config.yaml
num_key_value_heads: 16
init: "normal"
init_std_down: 0.0333
optimizer: "soap_variant"
lr_head: 0.00646
decay_fraction: 1.0
decay_shape: "cos"
final_lr_fraction: 0.0
doc_mask: true
train_tokens: 772500000
Each number is 500 + 50 x the weight over its row's rms, rounded and kept within 0 to 999. Layers, rows and columns count from 0. Numbers have three digits each. The size before them is the row's rms in percent of the matrix's.

# down: layer 2 MLP down (transposed), 2048x512, rms 0.0333, rows 1745-1844, columns 256-319
# up: layer 2 MLP up, 2048x512, rms 0.0333, rows 1746-1845, columns 256-319
down1745 113:541376572471492515428478506443466438447472465433526566515562503501578490513464477532468498439519466484497525601575394591451576453570414504512535401473501470451568426505553448456538408523475595
up1746 032:456440475489545533358441496565505470507493431527498491518501523482455526516497617481553515509536388536536446431619517461515416524506517472439399445552540453585437447503432512501507516519441495
down1746 037:507578530499441567502473540530504476494535535521642426479545448585378537465506530494436565580529415527534454482539536547433514502533536537568415428509510517482470505465511435541478548483457414
up1747 102:515516531516635532486465491518585472421530483538546473489478583527550490472502447579550439443561506571483548445566442488535535542481531471496456514445512533531551520400474422478551500470550502
down1747 107:546494544502486585481432467481469584485492506545560532467412544505417383499400516527506559490484510468495470431469438467474510539500532518385506565485517471485497522515516431500565541471502510
up1748 107:487551624462476469544532473434565556556512476509517533495463459453465530453500450501481411519542492569411647554567456508555498496544479559450449458487508495600547494553500533454521496615473503
down1748 093:516595570558487424466441370505479509520505584479545519504448457545551516475601405568480478484468445577456544440405560546553517485522509594440415453521457497468524497527455552490519446485537560
up1749 100:461577516479555535450549493481512559533388474439516480465489514578493383603525485499631543570490404570514508513521523525526490507492472494514433550466521398474531562514488527513436548469467566
down1749 096:553509374408538478444466509527567525480516529503550544505525522496561542572538490525465518431492518525496537571520538473524462530495437457439593470482519447466485389488584534503471569485458492
up1750 118:402484544445401431508610484549558533460515453532562536528498532540461500444527527445494495466475524408500528528442476488460549436494562514505472468540528627367429483540555470531530453648550564
down1750 113:427494580527568453447490471541415470515496425584523422411537547522520372500504481502540474537489473546466447533457542506493521568486446430511504484556488434569541531568507598562473529505498440
up1751 099:479437504437509520465492527581479470555429523510522475497561555525489537562525535545471505490546455483554481481546543579605457406527482523522500509481608494544522492592462471494557534449465502
down1751 111:451503465514516439527524504389550572468535481454418451487499489537564432564466508434389504484541501530473480425477581457544463476464460444418437510464532495509424453511536482553458490518521466
up1752 091:471478529417523448453392403559520530487494477504563479539509486519480581594421398491538448511479554468473551399546489508479529509509455562521481527562528434482522570505483493556424448533451478
down1752 100:529528568451555552498404408475567530438486487496517529498552415518537575522474530557491507416405500539534488491516506482445553522554448456474535544509481471505497556476563492500475572473391457
up1753 111:509486570499493624486500452479497490552516459470512492511436540465401498466478493456497499489575494501578516476575429441486488489550492522478541351491488437573453481518472474390498440548488517
down1753 114:491400475576494618550390579487490515555523554454482459425532474519449534414525481515418552528562550597508472527429418554454529441458497450532442446491447469462518516481432450545501545514534520
up1754 095:532471552482597515528500522546605526489497529563548495478560502539500473559494616473529566523539397506514506541485603554531539497462522532404479473492558525391518383484533490510425445519401413
down1754 095:528540543463604485443454526559413473470565491508494479461508479523551608419515528492444500585560529555481423528530488442487605458426496501424403439508436507515503455582494566526377480377476503
up1755 030:537431486481502458484497501559572558465460475491589530478457553489455512503525555384485486523481519552502533555532452526455486460572583514431430561573604442566431446568442592517552549494543626
down1755 036:556525472505442467454472559526501493507520521405559522500417393470525516491533483491523559538483550556499569528453533571552533461426481589507501571487507556453442444529378555520481480487553491
up1756 092:487453531549443447417508486538532505512549440457488481562558494541376480464532485463444511483401450545535572431579523513507487518444430485534519475473515558506382559463478637378592409420537450
down1756 089:511582508497560533613569461508574555401512451460481512534551571550578545561472495443401490432463523455575570463509569565471531568518546515501491471494477464486464467486618410463475434546517529
up1757 104:480469490517513490498519467528446527508492440491501490501433496527522494429555462370487503424514532599484501475485536543563578447513437501480469528491446541444489419523444352466447546498463427
down1757 106:484509424557527610487416489592515461452604518509475471463554515490518442473486446561540388574484499533514478508552561565505562611552570393600534415472474398589520473501471516531520556560508493
up1758 096:402381598495436530346412556451546402519485509509507572476470552589412483512467473517483424453511529491467517482445538542537492509519590480472462473515485616503514525409527525466517498479483467
down1758 096:605557491509540476536492490489559515576495443496460506458497472539463461477517543452572496585484509479484448480534534501409538507441538476506563486547442476483528470523508598532524590451519526
up1759 095:514472492477527531555414534523361484518625490499541481495528464505465556533385558507533487605519558432468445463454446515520464524530475562492543478500506455575514477443529505540491555518530560
down1759 072:603547571549466468595566537446577469493504537521550486517478380408535551445519560491489506470532492516563530509644520486535598425471420478506514475507448500460477470472566472493574445486391540
up1760 102:414562477558497540493568512537491525558517470462476499471545471578490405506456505458459469547527486542504570478468562597581520478553551470388494571477577505427480480617529462604476485410446463
down1760 104:577436454550514620431493389509544618511424433534500477483515546461454478421517513532464476442600511516552439399508472453448482523509497539483532515533511573497577364552431481440538548547530493
up1761 101:502524487525473488473473566525349537510538556462640484389484464476511480527491528508531519496490469579479474440639610529536539545520491567460571462444558504489513555570499519469508473514571440
down1761 103:517479498491512546601528561502518487568528551538491511490377515461524517501464503436422570500458536466498463619515514520490544520532452450592516565564418544598517524576529546532442511539522498
up1762 106:406514481468550515536474508437479428462443483532459501463527387504496384518528525495479474455525525430490478455426565498502429479501422511517442451549519464510531448454502604397525487524529436
down1762 110:425445463511540513614483439476473582519573519414465491551458480516583500558448503485544540528482486389483464600411519499437494661478463431528465439418454506526531442477504513500463449602593448
up1763 097:464409518500564531401493516500595510533445425449510583446544452545492489432484459455505484517531484500471532510428481501395507453520504396508485506526501582459446515450497507448504456476493495
down1763 100:516553529537447469581443505522572498357457443492499375605548597554552547551464539568475482491526452475509511469508559458518566544585439446517613479420562537369443475434502556525506464427387374
up1764 101:496488545502491572491510526518543509463503568529506457482476564383476421556438485427547521526615481480443516395565480357463606469523493444501418449513490543512518450527525529494457479485474534
down1764 103:548561467595572525523481548507524554429461517508433477459540481440576504504515459475494466619475535518507543510494578500446416556535497545468498561504467427482517437531491557500527513436506504
up1765 102:476485452477485491513462476541504464528455516437609470505496498606531489410470481499414465522449518449592530433595502440458442431461541425455535348479563478524460477525544521534561423539526498
down1765 104:552459455484482538531464474625482442460597530446509590540414478519439545464490526484431550539430512529523410570546578522435524449571507504477479514389560476613534532486564488534557478533544467
up1766 059:506559451409480457544564454532528495547473497530406420498493519494432461486451515504573449512471597507425508511429462457549493511506597505446469518468526530456482626467561464590518463562442467
down1766 056:531430498565508504499590481448537560552508482538527568513510504504543431487452545596495568436543556549503548556500505504579498503510483551500490560486468481483505537469406569534500531499510442
up1767 104:505369516531542545528477520579433462525494433525538581468484414507544485571440506510541496477457559449472490475580557498548442459503536491566473566481626490517449480511436457501467576535558501
down1767 121:428493532535526467462489565526556429540422477534496413559555509518523484452597502478525538450400448521456554471482433444497573540511541452389531451504506594536392532491406511475512507542524426
up1768 106:405419487463528406478440532516493494501541504558561484504458569484487483495527565513556577498533500516555451438494476439506504480458496447438471504416475618411480603488525527416592520486595525
down1768 108:470398502592532456524526457493541504461523501508496434447465468562444528564381531474568517532514501507572518522483483534496513454590491584522489535448580524436474452461354493387481528463467574
up1769 097:502446474488461426546424456522533529543583461507465455400510534515473483504455485483534470523474482479610574490496435548431522543485545515489473457533458535484453416527491479507497541586474438
down1769 091:603529524548625443531536495492318541504439523433552419500521445460601556598584520433444522524513434492507381474488485529508463557506518567478369473494483505525537532480521511507546482593575515
up1770 123:468517457438473475472399520451426502490546531503595491462428413427484385513509451490501485455495487447581562493563448449500543566473540556498437573535532439527531486489418432428485607554446546
down1770 118:530496566456506492456522578451387498407430518457506476464556395534519495513491424594450444423496415559489619510551517515520523578578512466416546472500533567414567514481528545570541548421541576
up1771 103:413445520450504507510472525538455442522316572538508450481559429506594527507532466463485564446406500399560480398506487494536494536574491518472529532539393533514534590586437410484489499491490541
down1771 104:417476556491498470544498478527564531577494511520470410483436482493525529417441521435565520505524456516523423521593597426499434458514474532457492515431471464502546420586440602475512478441524471
up1772 099:473489496483510498558518577470486537446491519542472551529485454526482436573480497496563453541516491405480444459448525609504499471486410404530479425442471445520509455548445460493550414546505531
down1772 086:552490497466458531511479443428526550543482587587528571470554433491531527553435503572531453575445466447512519518462493582526461481484480482531525439438524514515463503437490486439516555462530428
up1773 104:425600520467491451471515567455486550412482493502519511442514438517529484480472595530497396445504445480378522450478506643464548428524492548490528449533520605521482384621488420507521510523529486
down1773 107:469528606488542586505438525458522460458484484475488453551513544564592476559500488487436504492601525441521464595468544414468553507502443499452478434562547477433514476444507479464527511548596466
up1774 124:509504577549517486460512513521438462541511538499472445483408540378468472557503444499604504455448548565563572460626585498519457545503451503535453497536546512418529420520443449426460565432538485
down1774 128:522593497568545489533484434488516557453535548457466478449528557458466521560457502618533444446469480552513501465571427559573466517523436580472496458539542535588565546563463515444539538572421509
up1775 097:458572613482494420541515477535586522544417505604481554466496559482574481461467488443435452466455447513513564431514482544464498504434521565465450483427491565560484409477489583541655480512452480
down1775 094:521506503527520492434532530487428376470465508462526524461523586501578507577469459487555546524455484550476455493429503474515460435524446499514561554513510497572487474384477512552548469527453572
up1776 087:441483415469482550442556532448499444519486503384455540499516482459476522589429561436534529515470464380565460507607497408449573518460515516562564539527501508508529498563524496497466502522580528
down1776 092:542476549479474453526580496486389549469476474475559449585485625501602428483461477499502473465481385427641579386552486456488558576477454476477568501488565486450484557396489508487553505560561464
up1777 106:481485527430575518524533576453535594504503525470545522485461422508479510563469445473464461473547515484488431516473510434453485400494552547508489593578564489494533499499475626576482465532450536
down1777 101:496543494534441404608411443518477506437531555510524567424500428557507511544462444502517495491432558488471496459500499501448497493505528395431519535501488489555437486578487501506504526472472449
up1778 105:597441513536493462503485442521512492477528551535553460495448498532531530528449495466447547545481506538498513539519578518531424557437464573498516372522567554457507478572431522508541441445555448
down1778 106:430474428495557535507504523491488453412523475515559439475501464509528489554507426496591567474543494424509444503454443523461558456434507545537528459382544515526505508573499509424407522445486387
up1779 088:433480462456517505542428482471478591527579401425567489543474463473493565510487492444569462542479480439534487555425492458550531507537534468589531480510433497501507569544423523485354555556567506
down1779 086:449429533459515505518476487456524425511491549483503555554546384510564445489514530443533477492479494494513463482476491465502550566506530515433514503439543492477514549514477529571481409486395494
up1780 102:461445565520533458508457522445596495602538452513535478528547480412476529492513521483529486436544464521478532517633551377460460444494502442482514517531481560452420468528513471505566470397478475
down1780 110:535441481440519449465558470477426485524490531529623490544592511535489444487389498496467553560528510404496499465545538448558468520523408449486560497458533400540506471499474427491541475522517467
up1781 094:540491488436612546384485496559435584594499499514401515565414505413483527544538503497421461468541511541497458544507464531413484532516637508406494534432624543558461537474552429626530511423475562
down1781 096:519501476602439360540473516585484546481435520470463442425511531424552457406486464490422458493558507470538462499470491478461484467525395498524554483567566496549557516538451476471499553524515479
up1782 096:570519460517542475533400483482524450565485525595450495577487516503451641501587438451464469620540499531534579477431509452538486442599554427442490484517397496387457445458569642581463452521538392
down1782 096:491421462568474477554570430529533440513489461448474544498497489473498494575467530480420551496562551515525538425429471518512565458480484528576463446516552466507497537441490457562495393420462363
up1783 053:490499420568460469545514504436516509462494524524556522503525402529523525548585393525531576418456511525520627513496416600499499540538512535441489509476586435446417478499519476446506492543570440
down1783 051:550516474563441524439492538547573472459444532444480507518443548520451420502490536480453479527614465533495467528486555522458484488499477493508498509516519484528635474485434514546558472522462525
up1784 084:498542429486563603443537547537377543559457582519538440462507421485492493540420525413498503466469498513451460473472469501513550458489522566497488412571492497522483541544470440510491500508389540
down1784 073:525454532489509456474523456520398378456618509576538536507547473576615558482479543523525561406466416560501510508578426483462480509510475507546527549541562420524465457462567512485507473493482536
up1785 099:514521490530509495444561442579533436570422551535483469409503366482512495532405361455494459452557467520483584484614530598512466477530474455515503499596412429519528454562447476441448519613401486
down1785 100:485563494553515472492515553534549521554453492470541417545540499515567508509510599482530567488463590488610438538475543377518559406483437475510486457470454464511456481486532539483403467415504551
up1786 136:479536495550469443528539506545496377504480505557532516532486482517518505463496517475619490487501484530467532445507485484474454500435526539564483519458484565481502446500475604516523502452537490
down1786 153:530527416422569460472428409501520478394530510482558563536556432510482507543476440474509490438450547415470471481530473509491512607483518498463538542581548604557440593442479396437418562546481513
up1787 113:439455504402525468455539479523476554444523492529561458477438552390492494575461501443439578543464608482545536470557474475591520605506458558463612528525571512537454560563487516470469431552531444
down1787 125:488465501527601491529572481540416582457464642442437477525505520489433543521470482390507539467458554505527542533486507548549509509489538572477528527535397548453401497483541493549528556505425528
up1788 088:539458498434525549547498448501528514472523523512518523515543593525472479442471622467475497547502626534473500530454574491475491547493389554540377440623457496464499574592490552451447557551413541
down1788 080:593516542497503402532505476517475449510553583572522559462431601532529618436523527414529483541493522509572514504551488485438554425583545439527631466517546546518558468485533441528499466434473536
up1789 103:634439426570573462463471569428472458457530486513506499556515474588507495543494531492624455514422617441471561457409489437472462470445403484565449543488468557531474489476385533535454496507553459
down1789 101:526510580516493497503440577427504513491549567511483512483501514480484409520532525517412551551481525605442417495547437482517526501486522620496461484424535464529536554538531463512450527517500491
up1790 107:413517555499463432485537461481534429494620516506523495535519613532503427462592526490531470521479479516482508548513507471535393453449470484537463489475564470537407631505496505525578435533464533
down1790 100:411503496421468426488454471524512539383520453548513494499406493501446442517504513466483564513563461554481501470458493526488458484466473485535473509485497444568455493458534506517497502489520539
up1791 090:483506509540511503519471449491525468570474556522473439449541430458554569501464458492543500462496471453450517475413497466472549519564508470468384512484457513461473473526577448429554472462541436
down1791 085:615540459481505537441449537481416467513443448510521506489480553491567372441576549519430550537496480444519491586506537483430456495540426480547481484546510494523513469528514482565536550511479449
up1792 103:522429491414441481566504532517482525427574568455520478559549544486553545499512551463438442501474459436560515503552556374536482445512574465508508433579463416534451576484542504491423536470567471
down1792 095:502554592512460518459580499413469495479552485432451573521407510541472417403481456509447480518469592455517466459484514422466475444480416449438532467482504530433488562507452564522437452559416420
up1793 106:476530494495449530568541516449590511409618504481441475425481506470439471503590465455501541532478529510568465515404521547480586487476582512474508478473530476528483517515538475447495471520431571
down1793 113:535503509542445534436455512576528557503451420615488512520554471464502457524611505454462522576501554418492464460489508480527480546510504392412557502487510523529444510508496453467468515408543442
up1794 101:484448506518527521517410526430581458503584517537417523450513488456459547468499538496403610418512557503509485568519498515480554483478541505444659540482490512421480564486474536428510502501467527
down1794 101:472454486529447561514504562490480419593503504569477490505574459595520455500542564400506496555501511422517473561539461514496469438483408549552580563531438505494520539499510506484492485513529488
up1795 122:545406464457467533483476603386506532476440450493526510565532564536543433538532533509512453495405496544550451452553438535496527417499529463455532476564479449395507487501496465479621560593517490
down1795 121:622485485436470514525493509477484519456441391420504593487485516487348519520542485480494486545423448430544399505524578470489461458461550459460542550611512449433528429431498440500507558489531529
up1796 103:574490397506462509520530506528575398527462515448521482483520483514461474476506459409469457497531463527491370525549497443559569529526511450555505472504407467495504565471464472474450508408452499
down1796 101:489451431509456530522444546504574514527509557461555515461464528413533523480564505542489479466513418523488500416541452489466530606414517538353575526487483505437532521497459425558510498498485525
up1797 099:491549509544494564536478559504505488501478540576466575468461516600490477504487610444390610580448518554464536487531514444480508475471402617504562485554483549537503628392433593419477530576522488
down1797 097:513516546533542556593499547502481552500514452544468469649479468438466564503573579519600487505486590423508513575475501523490412555520532510548503530524474479501447490452503447479482525411557502
up1798 102:432470616570508465489466561516508525516459487424586558500535520461587552499489540521445457492503395535450462518564495480455486520390464545567523579491490506457528472386512427512562493628526427
down1798 108:510441590507518484485447454602462554481478520455480519486516512490545539577478491632541431488466431540525515442479534489552522537561503474534559454494492541571590497489525448457506439586515426
up1799 097:472556546484551556501481449486531498489504566459403505524539441532580588521554510481469467572503487516491444483499438450584467439499456459460514549523508516563419490517528539459557491520448480
down1799 095:474519428499454506522470472406574535573524468484461534474514549526558499494520389571516426591576530485452429579412472503501467547477546429552521526482498495591551488473553488462474532472469568
up1800 095:577430532393432470391400500478520553456565496514498469479574579514482491521572610537519512498503504401495519504483538546544572492589466482471571563478468461489448383437410549509474545561527559
down1800 101:403512582559543499493477472568449532436517581517459547426500423485485494490494545454450443496485441573479493504504463500455583488471570510420528510443403507520426552466552518481482475528475479
up1801 104:608463479502538526427472497569583413549487439503513533388446524543481514629530614497570553531474461604450485511383449500559423400478522485407552512505443516516455573457516420439439463496534418
down1801 107:551544478424421480515498493432437466479563423548500455617482530524441443459514523497439513514555516478465471451552430479511474546553414490514501525497533528482499560512572564602456520564470505
up1802 033:578538431492474517505455550618523542503516377662507477498515467507443533505396546476483428486589515527420465442486412431510468480496522576512473543580485519509437487551495371504565598463466483
down1802 037:425538490510507515470469453517560484526431442548478532481512444529459498495496491480549415440433500428460452544498508503429489478584506498386528544553441482595472487493470515423478485545404550
up1803 105:475471377475501464449473462496447531454542455494501492468460509520561601485526479505522504520569486450467533592485488478496516643586531459560488538419485451476542460584542506480456572402496438
down1803 095:561455658584530495422447500525503556471537508475527471494556511492448524454534546545475395522483516539551442515613542562490455543499434556466442480496566474499543489586444550474561433517530598
up1804 099:532587530420540558543482402450503375442523581514616447591527519506493542558522474420520328470558516523454462514557540447418531472532575574580448526513433564522487565566514555527498520534480449
down1804 094:454605489547556476579529540517543461444485411548472413559626522469429523622546477493414467519526469571467502407429505456491457556506501501494527544514465570574594434523422478461497355499556548
up1805 106:478537555513517575512617515502467551427469479507516470507496522500510460514546588487482463456465469540468647491563499516492446536479422452405587555472444505529508534534473477525464468537552465
down1805 109:520449558462549488459538520542500442520474406494498512544441491465452482462457511443397424525538546497597575515460566430530545506498457494491462513491531557429565441507468466512490491479463486
up1806 096:664480541398441502407472480471498464502465441571515453484457440524510374544451533479481540572443554507466461451445568518439472518449484516484463474452482422499495505409451523491443509542556385
down1806 106:471539496484525564467452425535331469485532512452523492508548583499528655549553498528538596472540495496511481560514503433495499429568464428532498364500462505534425500529558449518389483487560453
up1807 070:432543523490490482461497552524484542466426575432517489468412542575446460474468480667560480542531547533372459480491568514555513442466514483531596540529576550467443529543522575488611493462446600
down1807 066:426473470533425500465477443549500511492428577500516442422435531540484517520477502512507442504502434497487413450461550520501439519565465571495573470508521494501473584532504553520507498449445592
up1808 095:490543528466517565431531475472587411466512477480422395539441500519499458445463492454473421492545510543534487422471445491464462515480425645541564470412456502509519531499423530425492535523491471
down1808 095:473500495430467502454423531478510496595455457577441602431578491508566473558503463454543576474493545541512548437432550496464522414516448491558615497482538579395460622557560520545496454423450506
up1809 102:511412544420531504493506550598571549540475488556447590547533459439499550453474453467503464503456489518587432531453545439462592516534507552507488511466492520566519457503411487496475491480557501
down1809 119:487487502571530563508475489496490568426535471435508523478564578555480477563448517543627557484480548458504476584557487502497543432532556473490507433574504429557520526547506489430400441441521549
up1810 097:456515481457434488482448457419527577526503496453469521475406545531506574561535552520437549527408521545524495486655392487444506573468464434455552471504459418474490554508496460522538467402453466
down1810 105:520430421524496509605435572542592450476452543511562541572593524416560479440485489465539493519456455538532527523491495503517501607624426521498526598522475616427456536561479399438524561547505487
up1811 096:603525571546558523455544466521544445503442497551542541480608467541493530467473570552532443463501497467518478475457560541559479515510437507451565468491567490481474550431471557502474535470500490
down1811 101:418446578494567497535524479489507437504466488582460469499647459554407511509445517544507514505495526519462547430579485533526504480459384554418412468407550464473474599498446457519570548483474570
up1812 097:513502514564404540539560496479501497484493518528458399536515473485533399434568531488498511489449520456526521548538540454544445445559448511528593565532503459430470529465548503510494502472536454
down1812 089:434542472504415526502459394479567580543481501503508425476555496526442510495503519488484479429458454580521508588476543502505445448516583450460503442455572416572439525526548531498497448461579438
up1813 115:476528558477463566413493512506525492492373475555474484556532526434491512458573486468528601437543491522473539439520460503433470445588528439497512507467546489457422493505504453556554486598491431
down1813 103:482564458516467403514471480524463510568459548552556470535554631486416492475626500447511523489423458558441498483455490495469515578498520501508541534522493530486467537495556550519414529423509500
up1814 078:446506579477596454527562499468416453402534505468471490521543520484487454453483516538510502537501550555454544604549568470444573483552541495502428493560486446509494469561466459477381497642498508
down1814 073:496548488468459578411594443482527576462531595518558517522495492502521509532535449470494495458523565474400463558540537429490563389474454518552387598527468586513505542477410530483551564618508524
up1815 110:524546462495502488509496484509501395505467494482599636537506523493494616498431439458555449463587432476391532448546425448495507531471562395488528618496552459483536482443472513587477485517541477
down1815 114:455543463558525487561449595518472537496508497482405493541507459502571491574465505496545531467545454504496497488449475505528525390484490540503483537496498499426528492504551521430484442395436520
up1816 082:569571599514550469479574518555543542449496474439435438486536446524495515454578527550538506520506489424517494521519623491492467537533588490506510492457478508505494467543418596551519467544446480
down1816 081:496459434538458524504460454580382513458467522526557474484507489524520521514582439520523467508574508604501590573528416581482456552498357545442484568438534453555524606499515546565424575510516452
up1817 041:516515479451465489441449517509550489503493491443556469456467542490571517481437431472475394528525431493466542473538467504593584515470472543445508399522484556557424485426519547583511505435521560
down1817 036:560549625504559482429466451495444564446632464387432529435471467468502443468538599451442492355410485516532621524468495536467465547525497510462482558571434509478480521499553506428474479411541453
up1818 088:518480587407500380489509506425464548495517486525520407463512480468578541420526534537505459497454500527515570552453456429496526572481540584586408478554447490522489460507443504456541498517522498
down1818 076:556436444454528513518510479594496571584515497539368462485473516459469413460548505576506551505499475417539467470445454481488577504580529484449488509460454456576501475588575407460551497529537506
up1819 099:485493533511511556466462413481470497454512479486516601495558553548550554500515480489504514406489562504561473465530497489457470545487612599472491446510555546481458420507500577518488518539490475
down1819 089:501540529555474542553517401494543411519582466491531541596494485497504497501525509511526531408439538522516444574480457608470551456492528441401531411470471526499439461562533482454504470550476570
up1820 078:575452479563511547466459528496511540513474416551521500581566442575395443524403539428499427545465507430517528608453492533589517430442434521480545363494473542508485501547498471523507532520450521
down1820 072:527537567525588587468596454623523439496444516541509549476570468525481520442644522489495392552571554409464406464486556530493610478504440509462422529522534579418500487475517456446511557501546461
up1821 112:454435544542544547566438532480467416546437515481452535543451448425475590542455508556473492483522394468521446535565597524476426501434517359561516470592431550472442519546417495548471556512460487
down1821 118:523463490551514500438420490485521559445560433469471509474446482518434415501498605450521479583537397510529452580418520503462516527439570458438580546507440498521540550625457479547519449521467473
up1822 127:493563420498597544531411484455479511516538453423480476472467534531470474541494584478450549477542598506560498505480541488426483485527538437395582590456531421425499540508436482480511487487464414
down1822 138:466509462528444527395520564496518471504510523427490660408460459510596525538477507521546531482520476515504525485481540566539500557556571475399500512415505483541503543514455491391506619580543535
up1823 107:487546507425533487455511399504443423554617530515484533495565484510503551466524533465517407559621486532534507493431511460473557441574458510437557503520454489488461434486504385517510462641557459
down1823 111:581511515496485521471561540445457426530500467480504453458532470543541520459551507543474536435448442537436454498591454567514620512498622559486415475521476501479566513351541572558443445533456412
up1824 019:474613486588471471515478498568562453562403519535496431403461497421496533562527466479427487546461396509510454484564450495534462428484474615549450558425537501501526503543527503552513453481501519
down1824 022:541491480524475495478520528529487442534489551378481458507514453493575547484571484457449496514551554488530483378514487509440562458514484536501561544515500537448610444534542502403559400521535515
up1825 098:456512561407516412477491527566518530538492509519591517507466491463431477600502468477494488439560529507615445527600443489550506500431521570513491478567553440342469520520504544473580502585528548
down1825 106:485556453593499429475580500503499573542476508373471628478429466527519524443491549462418502503595485465384607556579568570511479426508501488466430386516565532560458548414464418391503493511513503
up1826 106:528461435495442562469418470496526514499479524537554464489423499466520504494511499494521484452419493440418469451517554478436438569551515500414562505446575540571532556482414591490557493568471478
down1826 108:558539503535527516534506572460497530473498561465482546600462430513434504626519498537430512501524560589479579485539480520546619506521490620452492445485685469510508426474496438552533541418510515
up1827 092:517527477458444468522514531582497413436675461541443488496518468433508477470522541485568540494439572458572348453468482470464585517501563543495557523528453537465460463492538512493509533514465639
down1827 102:515458560433568572525468454553496459554504533448562487467576439482512446497445377548474510548512444527521506461408487440597496491443453435409397601511518492480535514564565490381528546460543570
up1828 094:523522445457483518467542501562544563535431384595533491407537483548491529468590538461467467471530507507475510518518510482538429498524454443527573426509460552512605616520488500456450453535536516
down1828 095:564437507537574439428467467493466525510476489442558534505533483482533557439509460462527535542459555518557422464419486387473509414487505441416484559501466462508494498527520595516500467535503468
up1829 107:537526397580485592461564494519522524480493481522490514513461526503473470485512513467493415463502532543507418518518472421563512451548448450484455478475505524491486534510428594531463494546483468
down1829 107:588520443457499417533488517544518576551436482419593473535530519459478597609394477525563508495521462535470446462528533481353454422500483488482492541528421528482543592516494484544454496440398436
up1830 108:578485484631521521457477562447575391422482525485542483545485539479507513583573508444577466517510542452404459492426519441511391511403478477457576475463545453514556504516594553473468527497404515
down1830 103:586587545479446478446383573454509463499447393574515570554468557398485462498482499421464554456415557476527517536490360455508408436505514543535466520437550495543517456573582570482545514487529455
up1831 099:606480479389443436510529482442530527506373436587392479519355508530531545572471440481561491416544582496544555495530490520497470546519513448495468435543540533335406532466376554488412446541477517
down1831 095:483493452580503571570529512576497464583524505507525504419499523448476504478516512444487459510491520434590539579532576527413496498515460501545518395402516495430537544458483492464518553527549520
up1832 108:484448469399538493582519500526405492550554425453466533513450445501352473441592585447572447526517507552520450474549551382488446483433499473640484549494477456513510493600529548449516499447563510
down1832 104:527526454500495560579480465641499405446560517490472513524434463516403440325496441509542500574538496535459561436488556487543497467520468380447501530342380535500388481519439430547421556505536518
up1833 111:544454515542479522449549515589593500514471488517473424485498604564575535506530513418501469462530477557473540508524476591516480541390508538521392570563616536480528535439390585461495421501563558
down1833 103:496448494499473426430533426479529418502444490524514428483486546383505549499464514506408445520458457500560507435488553437649554475600471602506518425517512610487511556537448489447499507517530509
up1834 116:559494538521560490444515479463480489475562525459425380451420550499470457589508542457526563467568528531546486451425515386521528468524471504491523502496487430469478518485495412500443365476550438
down1834 130:519438516533482529501455546481449544454448487511478401452495465435521458465447506548518460438467450493476533493478521509476397426483346509495568406571542458551552519449516541544595565628495494
up1835 088:512583442499525549487483495499482559528561425469551442477522536434518495531536500483452438513468555509517530439496466487404511568403536538492456508505428517581479557399550559548486581436496535
down1835 075:507522496415454486460406531588387422489407482513547441539429401491512523483544583592501478549399528458531506530534481503488421483562477461509438471438464425528575480520395519543522510601490473
up1836 105:550511510509469468511421588424510472514533552474494536540464558503528472474607387496487474501437450513507560424526373603473443512431492582457503518518505494536464503419505543525524512498508532
down1836 104:457492505516538489520501446516523588408515382584534484419488449509566584508503549564512537518547515530538438524484454565486537618499522457451446486506350473493485573497395529478576549510517456
up1837 109:497550490531521476473454503551511426540524513475438496459467577506498498504477525513477579528611532484495530472498460455531547450510509579534565484418571522510524471509494511476511496593477511
down1837 111:484465481475491548530576526526535587491504524501513566415435460526479436483463418488423445563462485609446529578536509495486442498551542500469565563606464541427558430538498481540532438472558529
up1838 102:468518604535508527448523512528487446428465561497493565471494446525446489570456464474508449493479501556426461511458541503573473552569498444440353495467473491440494518629483460396478527590442398
down1838 106:423462481501492486526518492432465548569440504494542477531514465420514526454487472458541482434534513548514504485395533501526445471517433478510483491496487523490509557506521567503471447474566492
up1839 105:493581597454431577476403486523496461487472528475518463487636512486563454522440463445508494535449594468494438457487494464516493530474494443468559487586480480458449507404498551540451441431476507
down1839 101:560510490490404501430523496437476477412443505538407480452610468569501530474569451489467564549522513466521585428465522539561496535502451469396487515502489436425597464425499524458439446458526508
up1840 101:551477516567412527492529528517578414464583504490364457438471451593452485561505557517572479525590481539568547433415448499412560522493467502567515504599426527501485460516495579448493379526512487
down1840 104:425460431629458532513461530535576509504533456424555546599521564485445477472488446506567471489585376478471464594592485436508518481573467538573535494574410513497400468473343574503449457427510514
up1841 093:607528463407531496432451424560557486510528456491577509418539521544498405566533505521514516536512463560434463525538429412479466421496544558488407480523508503408481496563548559560535519504463416
down1841 088:428508401477478522465520538492526498520449553461446473524510504539570523429493461447455390477328427534481546418525507512546450419402492544462473523477559468553471470477457507575444608469488498
up1842 117:425497542476491448593526582509509405473442508567397491535523468460482531546569511433501511425491626456464502502531497404485547461469500448568507541507441472551495510508496431481527574516492560
down1842 142:546475520478525476550452494455509537463467571446499594478561491532562524422485491479551555518545451485508443556520438498511523578584608504455480522459465545555552436529530551488555431540524432
up1843 110:476464485490617568450515494486538526533559561507585548448460394457408493505469459492516523600501465457493553470426476450487516494468600447574564521524558614535511408569424550381417392567495446
down1843 103:439443431485548517574495424510531529529626602530506388485490432543451535613484585496551410522483449509371437414555414552508564531514522564554513449543484499421538479508455475512426553481500450
up1844 095:436399504581604443551547539499464493457476601559552532478486436494477499513528470549411458529510503474441396543602509559508485470492422500529474536492473548532464481447482467451557497483570529
down1844 091:444364428398463428540436450508534573472379629526491437490494501484539458489452523547432489480424465429513483462448531413450438563489508472535450472530458526485471485441520568411509563491470556
up1845 093:477508492457416548540357573598483500523446590568563490445521485512486500540432470450449452421547404540526538461531515522569420551488429541446597436513581488499417486441525469494504368504474495